From a checkpoint of a small transformer trained on Wikipedia: vocabulary 32768.
Each number is 128 + 24 x the weight over its row's rms, rounded and kept within 0 to 255. Layers, rows and columns count from 0. The size above them is the row's rms in percent of the matrix's.

# layer 3 MLP down (transposed), 3072x768, rms 0.018, rows 821-873, columns 64-127
size [ 66  85  75  74  84  94 122 101  80  88 100 119  92  87 105 128 101  88  85  77 128 123 102 108  99  99  78  80 106  83 118 128  92 101  69  68 100 113  86  85 100 105 108  96  65 119  98  96  96  70  83  79  86]
[[133 114 168 106 129 161 160 100 105 146 149 105  95 136 119 154 131 168 149 171  98 117 122 140 106 130 162 195 159 124 149 166  95 149 169 155 154 172 113 135 124 119  49 131 146 166 146  67 132 104  88 104 131 141 108 102 148 104 163 107 109  98 119 116]
 [136  67 169 172 123 163 117 111 110  74 112 156 109 129 109 158 186 123 140 103 155 149 101 115 112 129 112 126 138 146 108 124  81 118 115 119 126 153 105 166 109 179 135 117 123  71 115 124 104  84 104 103  87 127 138 132 145 122 141 118 107 121 166 126]
 [114 112 148 110 123 134  80 133 112  62 123  84  96 138 119 137 163 158 117  97  83 123  90 148 122 107 111 114 141 123 103 120 109 150  97 152 139 133  91  87 177 134  90 171 165 132 154 125 114 101 149  93 148 123 143  99 140 158 153 165 114  88 166 122]
 [115 159 131 136 104 151 146 124  93 111 108 134 114 132 107 137 107 147  99 140 177 136 154 119 139 132 107 133 173 176 146 117 123 138 107 108 113 117 147 112 169 159 124 117 110 116 125 105 107 144 139 134 161 111 157 145 114 150 110 111 165 132 182 143]
 [157  91  79 134 136 136 139 141 125 140 111  96  98 159 132 135 148 114 145 108 131 117  90 138  97 120  87 157 182 143 139 102 109 130 131 122 100 125 115 115 171 135 115 128 141 117 131 127 148 120  93  73 131 133 119  81 129 123 164 121 135 129 119 148]
 [114  97 113 142  77 180 137 121 151 132 140 125 145  97  99 119 119  98 131 134 115 151 130 131 137  96 127 126 128 136 117 169 174 152 142 117 127 136 132 114 164 126 133 153  74  81 123 120 111 132 152 125 139 147  89 103 116 107 102 137  92 127 180 119]
 [131 138 153 124 155 132 159 135 115 125 111 145 142 128 133 137 154  92  86 154 134 131 115 120 139 193 116  73 126 119 120 139 125  85 115 109 125 114 121 142 137 158 146 103  90 173 175 118 115 115  83 106 123  48 115  96  88 134 135 126 172 156 119 137]
 [125 121 156  78 135 132 155  89 144 105 179 146 134 117 108 161 155 181 125 139  83 155  91 125 141 141 100 118 121 145 161 120 117 124 120 108 129 134 128 103 118 151 172 129 136 142 118 100 104 139 108 152 127 133 161 112 135 159 143 131 140 123 144 137]
 [142 162 111 167 123 101 128 117  68 124 150 117 105 142 117 105 155 177 160 114 149 131 124 130 143 129 164 158  76 154 135 142 146 137 183 143 175 157 128 122 166 143 126 134 149  48  54 134 118 129 120 136  82 165 133  71 101 103 179 117 138 166 131  85]
 [141 140 105  96 134 106 126 147 141 128 121 140 128 142 114  99 144 134 108 109 127 103 162 130 144 158 109 146 114 138  96 113  76 141  94 131 152 140 140 120 151 115 173  95 126 139  86 124 144 112 141 124 189 130  94 169  89 132 112 128 116 110 138  98]
 [128 160 138 142 171 121  50 117 144 134 132  89  61 124 155 100 132 129 114 120  91 111 132 138 149 163 165 118 141  86 146 128 115 124 159 124 164  87 198 125 143 122 168  96 148 167  98 120 133 142 145 127 124 158 154 116  92 160 120 148 124 135  90 132]
 [102  97 159 123 124 116 132 119 162 136  42 118 140  99 108 108 140 155 135 109 143 162 118 134 111 209 151 100 130 143  85 135 113 108 148 128  92 167 122 143 142 141 103 152 117 125 132  88 102 105 117 113 111 105  95 161 117 142 104 144 118 114 116 159]
 [158 134 112 148 192 167 117 100 112 116 140 137  99 101 116 192 162  71 167 124 127  85 139 149 136 103 131  77 165 163 123 115 145 153 109 110 129 121 114 116 107  87 132 146 155 138  87 159 157 139 137 167 118 142 118 101 124 128 123 120 167  94 191 111]
 [147 149 118 125 119 147 101 127 136 120 120 115 155 158 117 144 119 100 121  76 117  98  99 165 131 185 208 136 115  99  97 126 126 180 139 102 145  88 118 105 163 151 181 109  96 133 145 149 107 139 143 124 141 115  92 156 136 129  79 158 157 130 122 112]
 [130  73 120 130 128 167 133 184 117 121 124 138 128 103  79 104 131 204 163 119  79 121 157 135 152 123 173 149 159 129 114  75 122 197  95 164 147 104 114 120 152 115 153 124 130 154 163 150 135 127 149 152 112 115 121 157 187 142 147 141 162 113 149 155]
 [130 125 121 153 105 110 140  99 117  99 151 118 104 117 144 155 117 151 113 151 101 166 121 127 143 140 152 105 119 110 107 181 135 110 112 137 120  98  98 126 112 134 143 124 105 153 117 102 150 107 124 131 133  94 124 104 155 123  84 118 182 161 119 146]
 [131 155 134 146 145 127 121 135 137 147 136 108 122 136 134  92 121 122 164 169 133 128 115 135 142 135 148  92 143 146  94 127 158 135 153  88 153 134 168 119 143 141  94 136 156 160 194 101  97 173 116 137 152 114 133 130 138 137 135 160 148 136 154 102]
 [134 108 117 113 110 145 132 168 123 126 124 175 150 131 138 146  86 157 152 146 102 134 161 107 133 109 126 142 118 123 188 108 130 108 136 140 163 135 166  98 141 111 142 125 117 118  94 131 104 123  74 109  74 127 119 118 120 106 134 115 102 152 134 119]
 [121 113 113 131  85  98 140 148 140  88 128 126  96 139 174 109 127 113 117 139 146 157 151 108 121 117 135 131 179 122 129 131  84  97 137 132 134 101 123 112 114 113  72 159 117 112 118 139  99 139 102 155 102 112 110  76 150 110 103  89 115 143  92 151]
 [159  93 133 136  98 138 122 121 129 143 149 132 112 121 116 140 124 143 133 101 121 141 136 140 145 131 127 106 163 117 103 136  69 165 118 162 106 129 136 144 148 145 132 132 151 141 128 102 120 122 152  88  91 145 149 155 108 153 126 118  76 148 131 130]
 [ 97 112 133 143 115 102 151 140 119 148  45 154 141 127 132 143 139  84 139 159  78 120  92 124 117 227 177 120 100 164 114 124 129 117 136 142 119 112 104 158 152 136 110 141 118 165 162 126 111 121 104 122  95 104 129 169 110 147  77 114 156 109 138 166]
 [130 156 158  91 115 159 155 144 163 157 128 109 124 109 168 160 151 156 117  89 118 107  97 124 133 130  99 125 135 114 144 128  96 111 103 119 126 139 101 116 130 159 132 141 101 107 121  89 127 112 144 106 109 131 101 134 105  91 110 138 152 162 154 156]
 [140 168 138 162 107 134 132 120 138 158 109 141 112 119 122 118 113 127 126  89 120 132 133 141 110  97 143  93 150 107 147  85 122 131 157 145  95 114 133 140 109 155 111 140 103 176 115 139 168  86  92 154 171 106  98 143 113 123 112 147 129 150  88 117]
 [121 113 187  89 147 139 115 149 153 107  94 126  98 158 139 140 122 149 143 144  60 156 116 140 151 142 143 106 131 144 138 146 101 123 176 159 103  71 132 115 115 125 145 111 113 137 124 107 149 102  74 104 112 157 165 103 113 181 140  85 118 131 123 122]
 [ 85 121 125 132 142 181 148  72 151 147 129 148 109 127  98 163 105 130 120  97 141 191 126 129 135 115 133 114 143 152 160  88 162 153 108 139  91 128 119 107  95 143  69 158  77 101 134 104  93 170 154 134 106 123 131 130  69  78 110 119 124 142 161 111]
 [101 129 107 127 146 114 125 101 163 116 119 176 102  98 159 136 188 113 177 100 134 143 179 151 106 128 104 108 141 181  85 133 146 124  95  83 133  89 127 125 104 102 131 144 121 136 122 153 153 118  41 151 142 108 156 154 163 145 137 146  61 133 154 102]
 [ 88 147 136 112 128  86  99 105 133 126 168 157 117 150 148 181 128 150 165 146  93 145 133 157 125 132 142 112 126 130 166 120  81 142 124 107 140 122 150 150 129 170 138 129  82 130 129 140 155  93  98 110 119 131 140 151 161 119 151 188 101 127  93 167]
 [112  93 138 111 141 120 173 124  93 104 106 120 153 131  92 137  90 111 109 128  96 106  98 126 125 129  85  80 119 160 110 122 116 141  93 133 157 116 117 134 132  89 103 145  93 134 121 104 104 155 148 145 152 131 101  59  95  80 133 132 122 158 150 139]
 [116 167  88 134 102 130 117 126 124 124 140 117 151 150 165 135 150 128 131 108 132 147 118 140 114 144 128  96 106 142 136 139 134 165 133 145 122 129 139  99 101 105 130 125  99 109 132  92 172 117 144 119 161  86 130 110 124 161  87 102  71  99  80 124]
 [ 93 129 125 122 153  61 151  99 118 140 160 115 164 164 152 153 173 153 139 129 104 111 156 100 177 103 152 119 121 107  96 119 148 122 127  99 143 133 182 118 107 130 144 123 131 118 118 161 151 151 119 129  67 107 133  89 103 128 136 182  89  98 164 108]
 [120 122 106 119 132  99 107 137 113 139 156 153 122 136 110 109 119 115  92 135 114 118 111 125 142 143 110 143  98 157 146 122 184 133 136 116 133 124 104 104 122  96  77 145 104  98 131 173 163 131 108 105 129 137 136  97 141 157 119 156 156 130 127  85]
 [111  90 130 154  84 130 120  79 209 118 134 151  92 122 102 110 116 190  79 122 141 145 124 109 142 134  88 181 154 146  85  74 146 136 110  88 158 113 131 136 110 141 118 167 119 111 141 143 150 101 157 158 117 135 123 141 140 113 161 132 162 113 150 136]
 [ 87 144 108 131 118 131 128 106 129 132 118 134 117 133 108 142  94 105 140  79 116 159 108 133  96 134  81 130 122  97 147 128 130 137 164 158 136  96 137 131 129  80 152 124 144 135 149 141  87 144  80 108 151 133 108 117 108 143 142  72 115 136 134 108]
 [129 102 143 126 163 105 130 140 124 133 147 167 147 116 121 121 113 117 139 101  98 149 118 103 102 136 165 118  81 142 150 122 125 108 142 128  90 149 135 136 120  76  95 144 119 114 173 159 102 135 145  67 186 110 121 139 114 154 112  79 151 132 132 110]
 [173 166 125 132 107 103 138 117 138  86 128 106 165  88  80 159 130 151 125  96 157 115 145 113 134  85 144 115 152 133 148 135 117 130 118 131  82 128 131 147 130 128 110 155 138 124 119 139 142  84 162 139 150  91 144  71 134 150 124 149 132 125 127 151]
 [121 171 120 146 148 140 150  99 107 141 105  99 165 109 100 140  94 116 142 121 143 137  94 120 119 123 112  99 139  58 151 146 158 149 107 148  91 137 115 121 118  89 151 169 146  99 135  95 138  96  99 105  97  84 122 127 119 148 125 145 140 141 109 169]
 [ 85 138 112 137 148 178 112 149 127 113  91 134 155 119  85 130 135 133 128 103 138 144 135 155 163 141 110 140 153 108 138 128 181 138 141 158 105  99 104 127 143 145  92 129 114 109 166 120 111 138 131 109 123 116 138 151 119 145 140  98 131 147 110 143]
 [149 120  97  64 169 145 136 105 108 131 113 123 127 132 128 136 123 162 135 128 148 110 131 151  91 152 134 163 164 143 122 112 128  99 142 132 113 119 117 162 149 148 115 135  99 144 122 113 148 159 167 117  93 138 111 139  97 114 188 133 174 123 144 107]
 [179 156 109 139 148 156 131 136 137 101 124 112 144 183 177 146 162  73 133 138 104 136 149 126 147  83 159 150 161 208 116 131 175 128 113  99  89 115 147 104  89 153 167 131 117 151 176 102 117 118 125 149 104 112 133 129 119 155 140 124 127 154 105 138]
 [161 158  54 107 173 108 110 150 192 150 130  95  81 118 150 109 129 142 120 138 146 152 146 117 144 136 168  76 103 116 133 135 168 138 149 164 143 133 127 100 171 147 120 124 148 164 150 151 114 135 119 117 121 134 133 115 120 169 177 109 141 110 105  83]
 [147 115  87 111 141 132 131 144 139 148  96 115 146 154 135 137 162  84 137 142 150 169 120 173 122  86 175 145 128  98 137 170 126 147  97 126 137 114 126  93 156 124 140 115 118 148 139 147 162 147 167 136  93 131 148 149 155 128 120 145 153  92 175 100]
 [137 133 123 126 137 126  86  96 119 140  92 138 114 143 119 134 117 172 101 144 119 124 105 118 123 138  87 126 102 109 130 120 114 125 108 155 127 124 167 137 164 141 129 135 125 149 137 155 164 122 113 134 118 114 125 164 105 128 170  98 143 138  72  84]
 [123 112 139 125 138 123 170 130 158 118 131 130 112 126 150 135 140 146 106 127 189 148 126 139  73 120 157  95  84 138 156 126 127 127 148 148 122 114 112 111 119  64 181 141 148 132 128 120 158 113 149 100 147 172 158  93 152 170 135 135 102 125 119 160]
 [139  89 124 121 137 122 152 151 116  96 112 151 159 203 110 146 117 115 147 154 127  97 191 148 111  91 123 108 179 140 117 121  67 164 114 146 157 165  91 111 117 149 125 131 133 116 102 123 147 127 134 102  97 109 139 102 118 102 129 142 108 111 113 174]
 [130 167  85 171  81  95 104  91 103  82 101 122 106  88 153  93 126 129 126  87 113  93  82 164 130  98 146 121 124 125 114 158 162 144 163 156 141 116 130 120 122 161 120 122 194 133  92 169 121  90 122 130 109 141 118 128 193 155 138 128 178 128 106  89]
 [116 137 109 135 121 177 120 164 144 124 125 133 121 119 165 140 144 117 116 139 186  61 154 166 131  98 101 158 137  93 144 136  99  97  92 106 163 118 124 170 126 146 159  57 132 107 100 139 157 144 197 147 162 144 134  93 145 127 137 145 154 152  75  73]
 [116 142 103 128 107 121 136 147 136 154 111 130 125 196 133 176 109 108 140 127 139 150 128 116  94 115 133 127 158 128 141 125 126 152 104 128 147 122 116 126  89 135  78  65 128 132 168 144 148  96 115 129 141 116 170 101 137 102 129 120 136 101 141 119]
 [174 131 115 121 152 142 108 108  84 118 106 119  95 161 131 122 118 117 132 128 110  95 124 130 167 142 188 128 147 112 113 127 116 119 164 175 174 114 164 152 101 145 112 103 144 131 151 144 131 121 136  98  93 125 163 109 125 162 133 128 173 141 156 114]
 [115  95 146 122 123 115 125 127 152 138 150 149 152 143 123 121 156 178  74  99 192 137 182 141 122 156 111 115 145  99  85 102 106 132 101 124 135 133 127 179 119 111 126 133 133 131  89 118 129  86 119 118 101 118 117  77 106 147 141 146 111 138 102  70]
 [104 178 162 139 129 136  94 128 176  94 110 152 157 157 156 115 141 151 153 115  88 162 103 138 136 153 162 164 171 130 128 117 160 121 119 131 159 116 142  98 159 134 104 140  94 140 102 101  91 114 132 141  96 110 130  59 145 162 166 122 128 157 132 116]
 [133 121 126 119 147 155 103 177 139 143 103 148 137  79  84 136 105 116 124 172 155 122 137 181 134  98 151 110 100 151 188 138 142  84 154 122 183 125 136 133 145 104 130  90 122 128 133 153 142 170 104 112 154 103 120 166 120 137 132 137 152 148 161 132]
 [121 114 136 121 140 117  99 132  96 110 136 142 126 107 129 133 120 131 139 123 102 139 131 157 150 125 175 146 108 114 129 136  88 144 122 132 131  97 152 128 104 130 133  77 144 146 159 139 138 134 120 127 103 106 122 128 134 113 109 150 159 140 119 134]
 [132  90 131 165 160 111 112 113 131 137 125 158 160 138  98 134 127 145 110 115 116 128 121 166  77  98 108 136 116 169 109 109 123 110  95  86 145 121 112 115 102 177  83 141 109 133 136 100 169 157 170 101 117 106 127 111 120 102 124  86 127 108 147 130]]
# layer 3 MLP up, 3072x768, rms 0.0365, rows 822-873, columns 64-127
size [ 98  88  81  84 105 113  93  89  96 102 112  97  85 104 117  95  98 100  84 120 114  99 108 100  95  87  81 110  95 103 109  95 104  81  77 106  99  95 100 105 101 110  98  78 112  98  99  98  81 100  87 104]
[[110 175 157 117 114 123 118  83 129 140 170 166 111  95 146 137 156 155 121  78 122 107 155 140 142 107 142 179 121 139 139 138  87 149 104 107  94 145 132 121  58 113  82 121 149 142  84 182 117 164 148 174 135 146 142 165 137 136 138 141 109  96 108 133]
 [159 132 120 102 156  93 146 121 119 139 149 160 119 135 140 134  98 115 133 135 173 108 144 110 110  77 103  97 115 103 165  92 127 124 139 137 131 124 164 133 107 130 122 105  91 137 107 153 120 147 154 162 122 189 167 150  80 134 122 123 125 132 116 119]
 [155 136 101 140 133  97 141 110 117 145 143 102 127 132 129 138 114 136 107 156 111 114  88 146 153 145 105 126  99 119  88 137 141  91 150 167 139 100 152 186 149 122 130 103 130 153 141 123 131 109 140 119  93 151  95 148 126 131 102 127 105 125 119 104]
 [ 91  94 129 103 111 150 139 122 129 145 151 139 107 181 168 126 116 151 132 132 157 141 157 104 140 121 113 168 121 117 142 149 107  88 101 117 170 130 153 153 135  80 128  93  91 171 119 124 141 136 141 137 131 142 114 180 118 156 123 117 112  95 122 106]
 [141 129 138 123 141 123  78  90  98 142 129 134 128 147 126 123 151 140 146 127 105  89 107 117 107 107  70 150 126 104 105 107 132  91  90 113 123 136 120 170 100 129  97 119 159 126 134 152 114 166 114 119 147 150 152 121 163 141  99 103 113 167 108 156]
 [154 121 146 150 131 125 153 120 127 185 143 111  92 157 103 154 156 137 132 128 145 128 115 144  77  84 172 105 138 127 123 116 118 168 172  81 168 174 122 106 140 107  91 138 119 101 128  81 101 113 124  79 116 111 132 147 120 106 106 155 124 146 190 133]
 [144  96 127 158 115 108 120  87 134 147 162 127 142  90 168 125  81 106 105 102 101 120 117 125 112 147 126 132  81  98  88  86 129 132 122 134 102 142 134 128  93  84 124  95 134 147 112 176 158 140 112 141  96 112 154 130 140 133  65 101  92 153 130 170]
 [160 130 143 120 128 184  83 111  94 152 107 158 141 159 153 118 130  98  80 112 116  94 137  87 124 120 114  95 116 111 110 129 121 105  55 148 142 123 147 123 135 118 118  85  68 171 162 165 110 155 123 112 130 133 103 129 165 200 143  99 138  98 147  97]
 [102  99 104  97 170 143 163 132 132 116 165 118 130 117 136 147 120 172 168 152 122 141 136 170 136 122 137 115  95 100  96 125 110  80 149 145 129 123 167 142 123 148 114 148 127 156 135 120 128 153 176 132  95 113 178 121 108 134 144 112 155 150 141 148]
 [140 101 164 104 103 197 160 164 148 129 141 121 132 124 156 176 126 160 157 129 161 144 102 131  45 154 136 166  99  97 126 121 146 167  99  96 113 141  92 152 148 159  98 145 142 131 167 181 145  97 145 128 120 105 128 171 129 119  92 139 132 113  93 110]
 [160 106 160 177 149 186 139 165  95 131 112 117 139 136 140 111 110 132 112 149 129 107 113  95 141 137 136  75 108  98 154 117 140 135 148 134 165 117  78 155 118 160 123  90 103 155 179 159 105 183  87 110  93 145 130 118 155 135 137 128 149 162 138 129]
 [109 134 112 153  99 141 156 153 160 123 204 111 158 132 167 134  82 120 113 133 143 101  77  76 163 104  89 124 128  92 132 132 154 121 127 139 126 135 123 119 136 133 138 100 136 127 136  91  98 117 159 132 108 154 164 151 131 142 147 132 115 165 100 131]
 [116  77 124 123 117 144 128 134 102 161 146 120 127 101 138 113 125 137 105 152 122 131 124 135 163 126  95 108 134 196 170 173 121 119 129 125 127 145 105 148 104 112  88 151 114 121 144 121 140 139 102 119 111 138 141 156 131  97 156 126 104 144 140 155]
 [101 111  86 132 164 115 105 100 133 148 137 138 113 136 133 168 116 116 105 174 112 112 104 119 146 140 130 154 100 109 176 112 127 109 142 109 144 142 154 169 156 184 127  96 129 100 128 140 149 169 129 138 126 138 145 123 151 107 112 141 122  88 115 150]
 [127 124 141 125  89 146 119 141  99 178 131 137 125 105 137 125 103 166 144 124 107 156  99 132 141  88 112 125  98  41  97 150 141 136 116 152 176 194 105 154 120 134 135 171  96 126 149 109 118 131 141 128 114  94 137 117 132 119 181 139 146 125 136 135]
 [102 166 117 118  75 129 125 112  99 120 128  85 140  95 132 173 122  60  54 136 129 138 144 110 120 114 140 125  75 136 158 120 146 134 121 142 113 120  86 147  76  77 134 141 118 153  81 200 102 156 116 149 110 145 135 148 108 129 134 145 155 115 139 142]
 [140 103 100 125  99 150 134  94 121  96 130 146 114  87 147 138 124 116  83 132 114 126 141 129 104 126 112 145 123 127 182 129 135 133 103 175 144 159  95 112 103 113 130 162 116 131 157 151 108 140 153  96 144 119 129 130 113 153 101 138 189 152 102 131]
 [116 129 126 127  92 120 107 139 121 107 144  69 135 101 130 112 119 136 111 122 110 134 114 125 136 103 174 101  98 124 122 119 139 166 112 121 103 163 105 132 124  93 104  89 102 114 103 120 147 129 178 149 128 117 121 116 168 137 177 133 159 140 111 170]
 [122 101 141 110 148 123  96 138 110 102 151 122  70 143 139  92 154 113 116 147 108 150 110 130 119 111 100 150 133 136 159 136 150  92 162 115 114 116 128 108 150 110 107 141 122  98 105 156 142 136 117 146 150 176 119 119 158 123 154 143 164 159 120 142]
 [146 108 179 199 119 168 118 143  89 146 114 131 146  92 109 130 131 185 147 172 139 162  59 125 113 120 150 119 129  99 109 120 151 141 155 153 132 162 114 136 118 161  99 159  97 108 117 114  80 106 141  92 113 110 138 152 139 147 110 137 168 137 154 159]
 [153 133 137 136 111 129 101 133 122 151 137 111 115 162 169 102  78 110  92 132  92 131 130  93 137 110  84 105  84 106 119  99 140  80 149  89 125 138 120 113 124 144  84 171 149 110 146 124 138 165 108 134 133 144 138 136 107 118 116 132 167  93 114 115]
 [147 139 120 128 147 168 101 180 110 175 124 119 111 113  96 149 111 111 110 125 148 145 128 150 114 141 143 128 118 123 159 187 142 153  94 137 136 149 104 162 148 123 134  88 168 183 140  98  91 101 135 126 110 122 101 122 139 108 152 125 176 135 144 122]
 [134 141 108 132 104 116 113  98 105 161 182 129 147  89 112  97  92 137 119 143 132 114 140 111  93 130 105 105  92 100 153 101 120 136 122 112 127 150 146 140 127 113 140 136 130 102 139 164 136 140 138 129 135  96 134 153 103 121 105 121  91 141 126 183]
 [129 144 138 136 161 117 145  99 127 109 140 113 151 135 134 120 112 109  91 100 133  72 162 125 162 147 103  89 145 102 180 135  84 101 132 160 139 121 106 158 110 143 155 125 142 181 139 137 128 131 109 138 159 155 149 139 158 155 116 121 148 138  90 190]
 [134 131 133 123 141 123 147 155  80 152 107 127 159 181 136 111  99 113 160 156 130  99  85 126 138 103 192 117 114  83  82 139 132  99 136 152 107 143 139 132  97 113 133 110 133 133 149 166 101 135 155  93 133  97 102 116 122 133  99 137 131 114  99 142]
 [173 145 147 136 154 146 131 156 112 162 122 113 158 136 154 104 143 101  83 133 156 119  73 119 151 105 132 130 107 103 124 106 118  95 144 108 141 124 157  94 151 120  95 144 166 142 137 109  97 109 140 102 150 117 130 139  97 147 108  91 145 138 182 109]
 [141 152  80 121 102 108 133 131  98 125 154  87 148 132 167 119 124 138 174  86 196 131 127 128 140  82 166 151 123 126 122 158 101  93 117 110  95 163 148 151 154 129 121  80 151 149 106 140 151 116 158  79 109 147 112 156 111 178 100  82 134 109 118 127]
 [157 128 136 169 171 159 162 153 121 132 148 112  70  90 133 117 116 119  99 158 125 106 116 106  93 105  82 122 134 137 132 122 116 131 154  96 136 154 114 110 143 157 132 160 139 126 153 106 163 136 101 109 110 115  98 157 171 128 125 110 169 108 162 128]
 [125 124 121 117 137 168 173 121 143 111 145  97 137 127 101 112 101 101  98 125 152  97 109 109 103 137 102 147 109 125 188 103 105  91 150 140 117  89 100 166  68 121 116 129 150 151 152 117 121 108 149 130 133 154 129 121 155 128 118 136 111 154 132 105]
 [141 155  81 143 130 157 119 125 122 113 150 106 144 119 119 132 123 141 160 135 108 110 149 123  95 118 174 125 110  99 109 146 125 122  86 117 160 145 140 146 128 151 112 102 141 191  92 109 109 128  95 158 141 161 146 130 108 110 147 132 110 138 127 172]
 [102 157 129 147 117 144 120 154 143 125 136 119 179 125 112 139 127 139 175 174  83 161 118 105 145 129 107 147 136  68 104 147 104 118 181 173 164 153 139 176 127 137 144 133 110 134 138 104 114 106 127 126 129 143 162 122 103 159 145 126 111 169 143 130]
 [115  83 122 142 124 131 121 118 141 121 179 128 137 103 118 160 158 117  90 143 177 115 178  96 148 156 127 119 151 115 128 129 132 131 107 125 111 114  82 149 150 167 100 127 110 155 170 121 101 141 124 105  68 127 118 120 115 118 148 131 135 111 155 133]
 [136 149 144 159  76  97 131 156 136 100 127  89 154 113 184 111 153 130  92 130 144  86 132 128  64 123 162 103 136 143 138 169 138 120 129 133 138 111 185 146 138 100 114 106 103 107 110 149 109 147 136  85  49 112 186 140 172 160 179 120 139 129 120 126]
 [147  93 125 109 168 158 102 159 137 126 111 167 139 129 158  84 115 113 142 134 142 135 150 119  93 122 136 106  95 167 152 125 172  84 137 124 165 166 103 142 129 138 156 100 131 138 124 119 137 132  74 113 105 152 115 156 103  81 140 133  96 153 155 122]
 [152  96 162 102  88 173 144 104 133 115 116 126 125 159 121 132 123 123 116 162 121 119 141 101 176 118 128 159 126 155 122 139 109 102 125 114 165 111 130  99  90 167  98 111  92 146 120 180 111 149 139 131 135 128 121 115 120 133 140  97 122 135 130 152]
 [140 117 121 134 126 125 124 165 149 170 160  93 130 132 152 120 119 109 115 140 129 145 100 137 136 122 134 109 127 136 115 149 137 102  97  83 128 181 117 127 140 103 145 117 140 148 187 144 166 116 102 136 109 151 137 147 122 121 163 149 149 127 148 175]
 [ 86 112 116 114 129 122 107  98 127 114 127 127 132  83 115 140 138 100 172 121 135 120 158 136 170 109 149 108  91  99  97 160 118 140 126 129 142 174  96 157 158  96 142 123 141  94 147 119 122 117 123 109 141 114 115 142 173 149 120 132 100 147 130 169]
 [138 110 113 105 158 133 154 117 128 156 163 142 126 117 104  93 106 141 170 124 159 136 120 138 199 122 139 130 124 126 147 154 127 132 153 156 214 157 135 156 151 146 146 134 127 143 132 132 153 131 139 131 130 141 175 145 113 115 102 105 109 183 149 142]
 [129 107 132 167 119 118 113 144 143 151 156  96 131 154 136 116 105 111  71 122 155  89 137 129 132  99  92 142 129 135 115 175 103 119 113  99 148 163 124 142 103 129 120 143 140 110 121 169 125 173 165 136  87 115 163 105 107 121 112 149 179 126 142 141]
 [118 150 171 162 111 109 104 126  84 110 107 104 148 122 141 136  64 152 118 112  85 134 128 120 105 112 133 151 110 149 116 103 106 119 111 124 124 123 138 132  84 124 126 125 140 137 111 146 138 100 117 165 134  76 132 119 120 113 163 128 146 163  95 160]
 [121 110 181 123 159 140 145 114 135 105 110 132 133  86 130 152 116 116 105  78 115 137 115 129 112 103 110 158 139 146 143 168 134 141  89 108 164 184 116 106 122 145  98 143 136  91 111 144 132 122 120 113 155 164 157 114 169 162 122 113 167 155 175 129]
 [152 102 128 179 107 160 167 137 128  96 153  78 135 163 188 181 177 128 105 153 113 129 116 113 122 121 119 113 144 117  90 114 163 163 138 131 137 101 139 143 143 148 120 102 114 102 120 144 178 114  99 108 143 151 146  93 143 101  99  80 138 112 177 166]
 [149 161 179 155 111  94 121 111 120 175 188 113  97  83 132  90 110 142  88 118 147 108 120 115 115 142  75 155  47 136 111  98 147 122 175 147 108 147 125 137 156  89 129 127 162 154  92 103 144 106 123 138 137 135 133 150 138  99 137 104 130 131 170 108]
 [116 120 123 111 133 199 133 142 129 171 181 117 149 131 125 148 127 118 144 159 149 136 185 119 113 114  88  71 124 119  98 146 124 109 133 123 115 153 113  89 110 140 100 153  92 138 131  91 113 146 121 134 156 137 149 108  90 104 130 103  91  54 150 152]
 [109 102  93 123 143 126 122 118 108 132 140 108 155 107 150 108 156 126 122 121 102 129 116 103 104 119 147 114 116 125 107 180 133 136 138 165 136 136 140  89 126 112 160 131 123 104 150 113 138 140 137 148 172  98 152 125 127 135 127 135 136 158 185 127]
 [139  91 147 131 153 152 104 123 106 112 139 101 145 137 132  98 116 121 109 106 110 114 114 142 165 124  77 157 131 137 117 114 165 103 143 149 162 103 105 126 148 159 165 117 133 125  79  99 162 178 137 139 119 148 142 187 115  98 111 123 142 142 117 122]
 [ 95 127 165 149 115 126  83  65 119 148 127 138 116 148 149 140 107 135 111 111 139 121 124 122 100 125 123 133  92 119 107 122 117 125 139 127 122 160  95 133 122 134 161 120 113 147 145  98 139 132 112 139 111 160 120 118 134 163 109 148 131 127 130 115]
 [164 146 153 159 162 134 126 172 128 119 147  69 134 126 118 108  97 105 132 111 123 159 128 118 117  86 126 143 129 132 156 115  63 158 176 112 167 135 104 157 142 168 143 117 148 103  86 111 159 135 133 119 125 110 113 141 138 151 141 127 138  95 116 174]
 [129 113 122 155 137 122 160 121 139 160 142 146 107 105 125 146  95 116  84 149 189  98 180 138 125 100 128 104 121 120 158 112 131 139 119 108 120 147 137 114  74  61 124 115 123 138 113 158  72 129 121 130 144 152 113 172  90 109 112 160  84 115 128 181]
 [ 98  79  98 132 159 132 145 124 129  86 120 154 131 150 187 165 121 111 127  77  94 115  82  97 101 136 139 114 115 114 121 169 128 126 149 120 137  75 107 132 140 171  96 162 115 122 115 166 137 126 153 147  81 110 136 127 146 142 131 157 134 170 159 152]
 [137 108 151 121 141 171 120 125 120 124 142 119  99 109 130  96 129 114 120 119 115 101 136 129 110 105  87 110 167 142 169 101 125  82 134 107 135  93 119 151 154 159 121 142  85 141 127 163 148 113 162 140  77 116 128 122 126 145 135 116 141 167 130 123]
 [112 152 153 148 132 124 147 133 161 110 105 124 151 138  97 118 127 140 124  81 134 127 114 131 130  91  71 154 116 130 133 144 152  77 147 168 147 129 139 131 145 138 100 131 126 154 110 106 161 130 106 143 106 202 162 140 144 105 132 105 139 155 142 147]]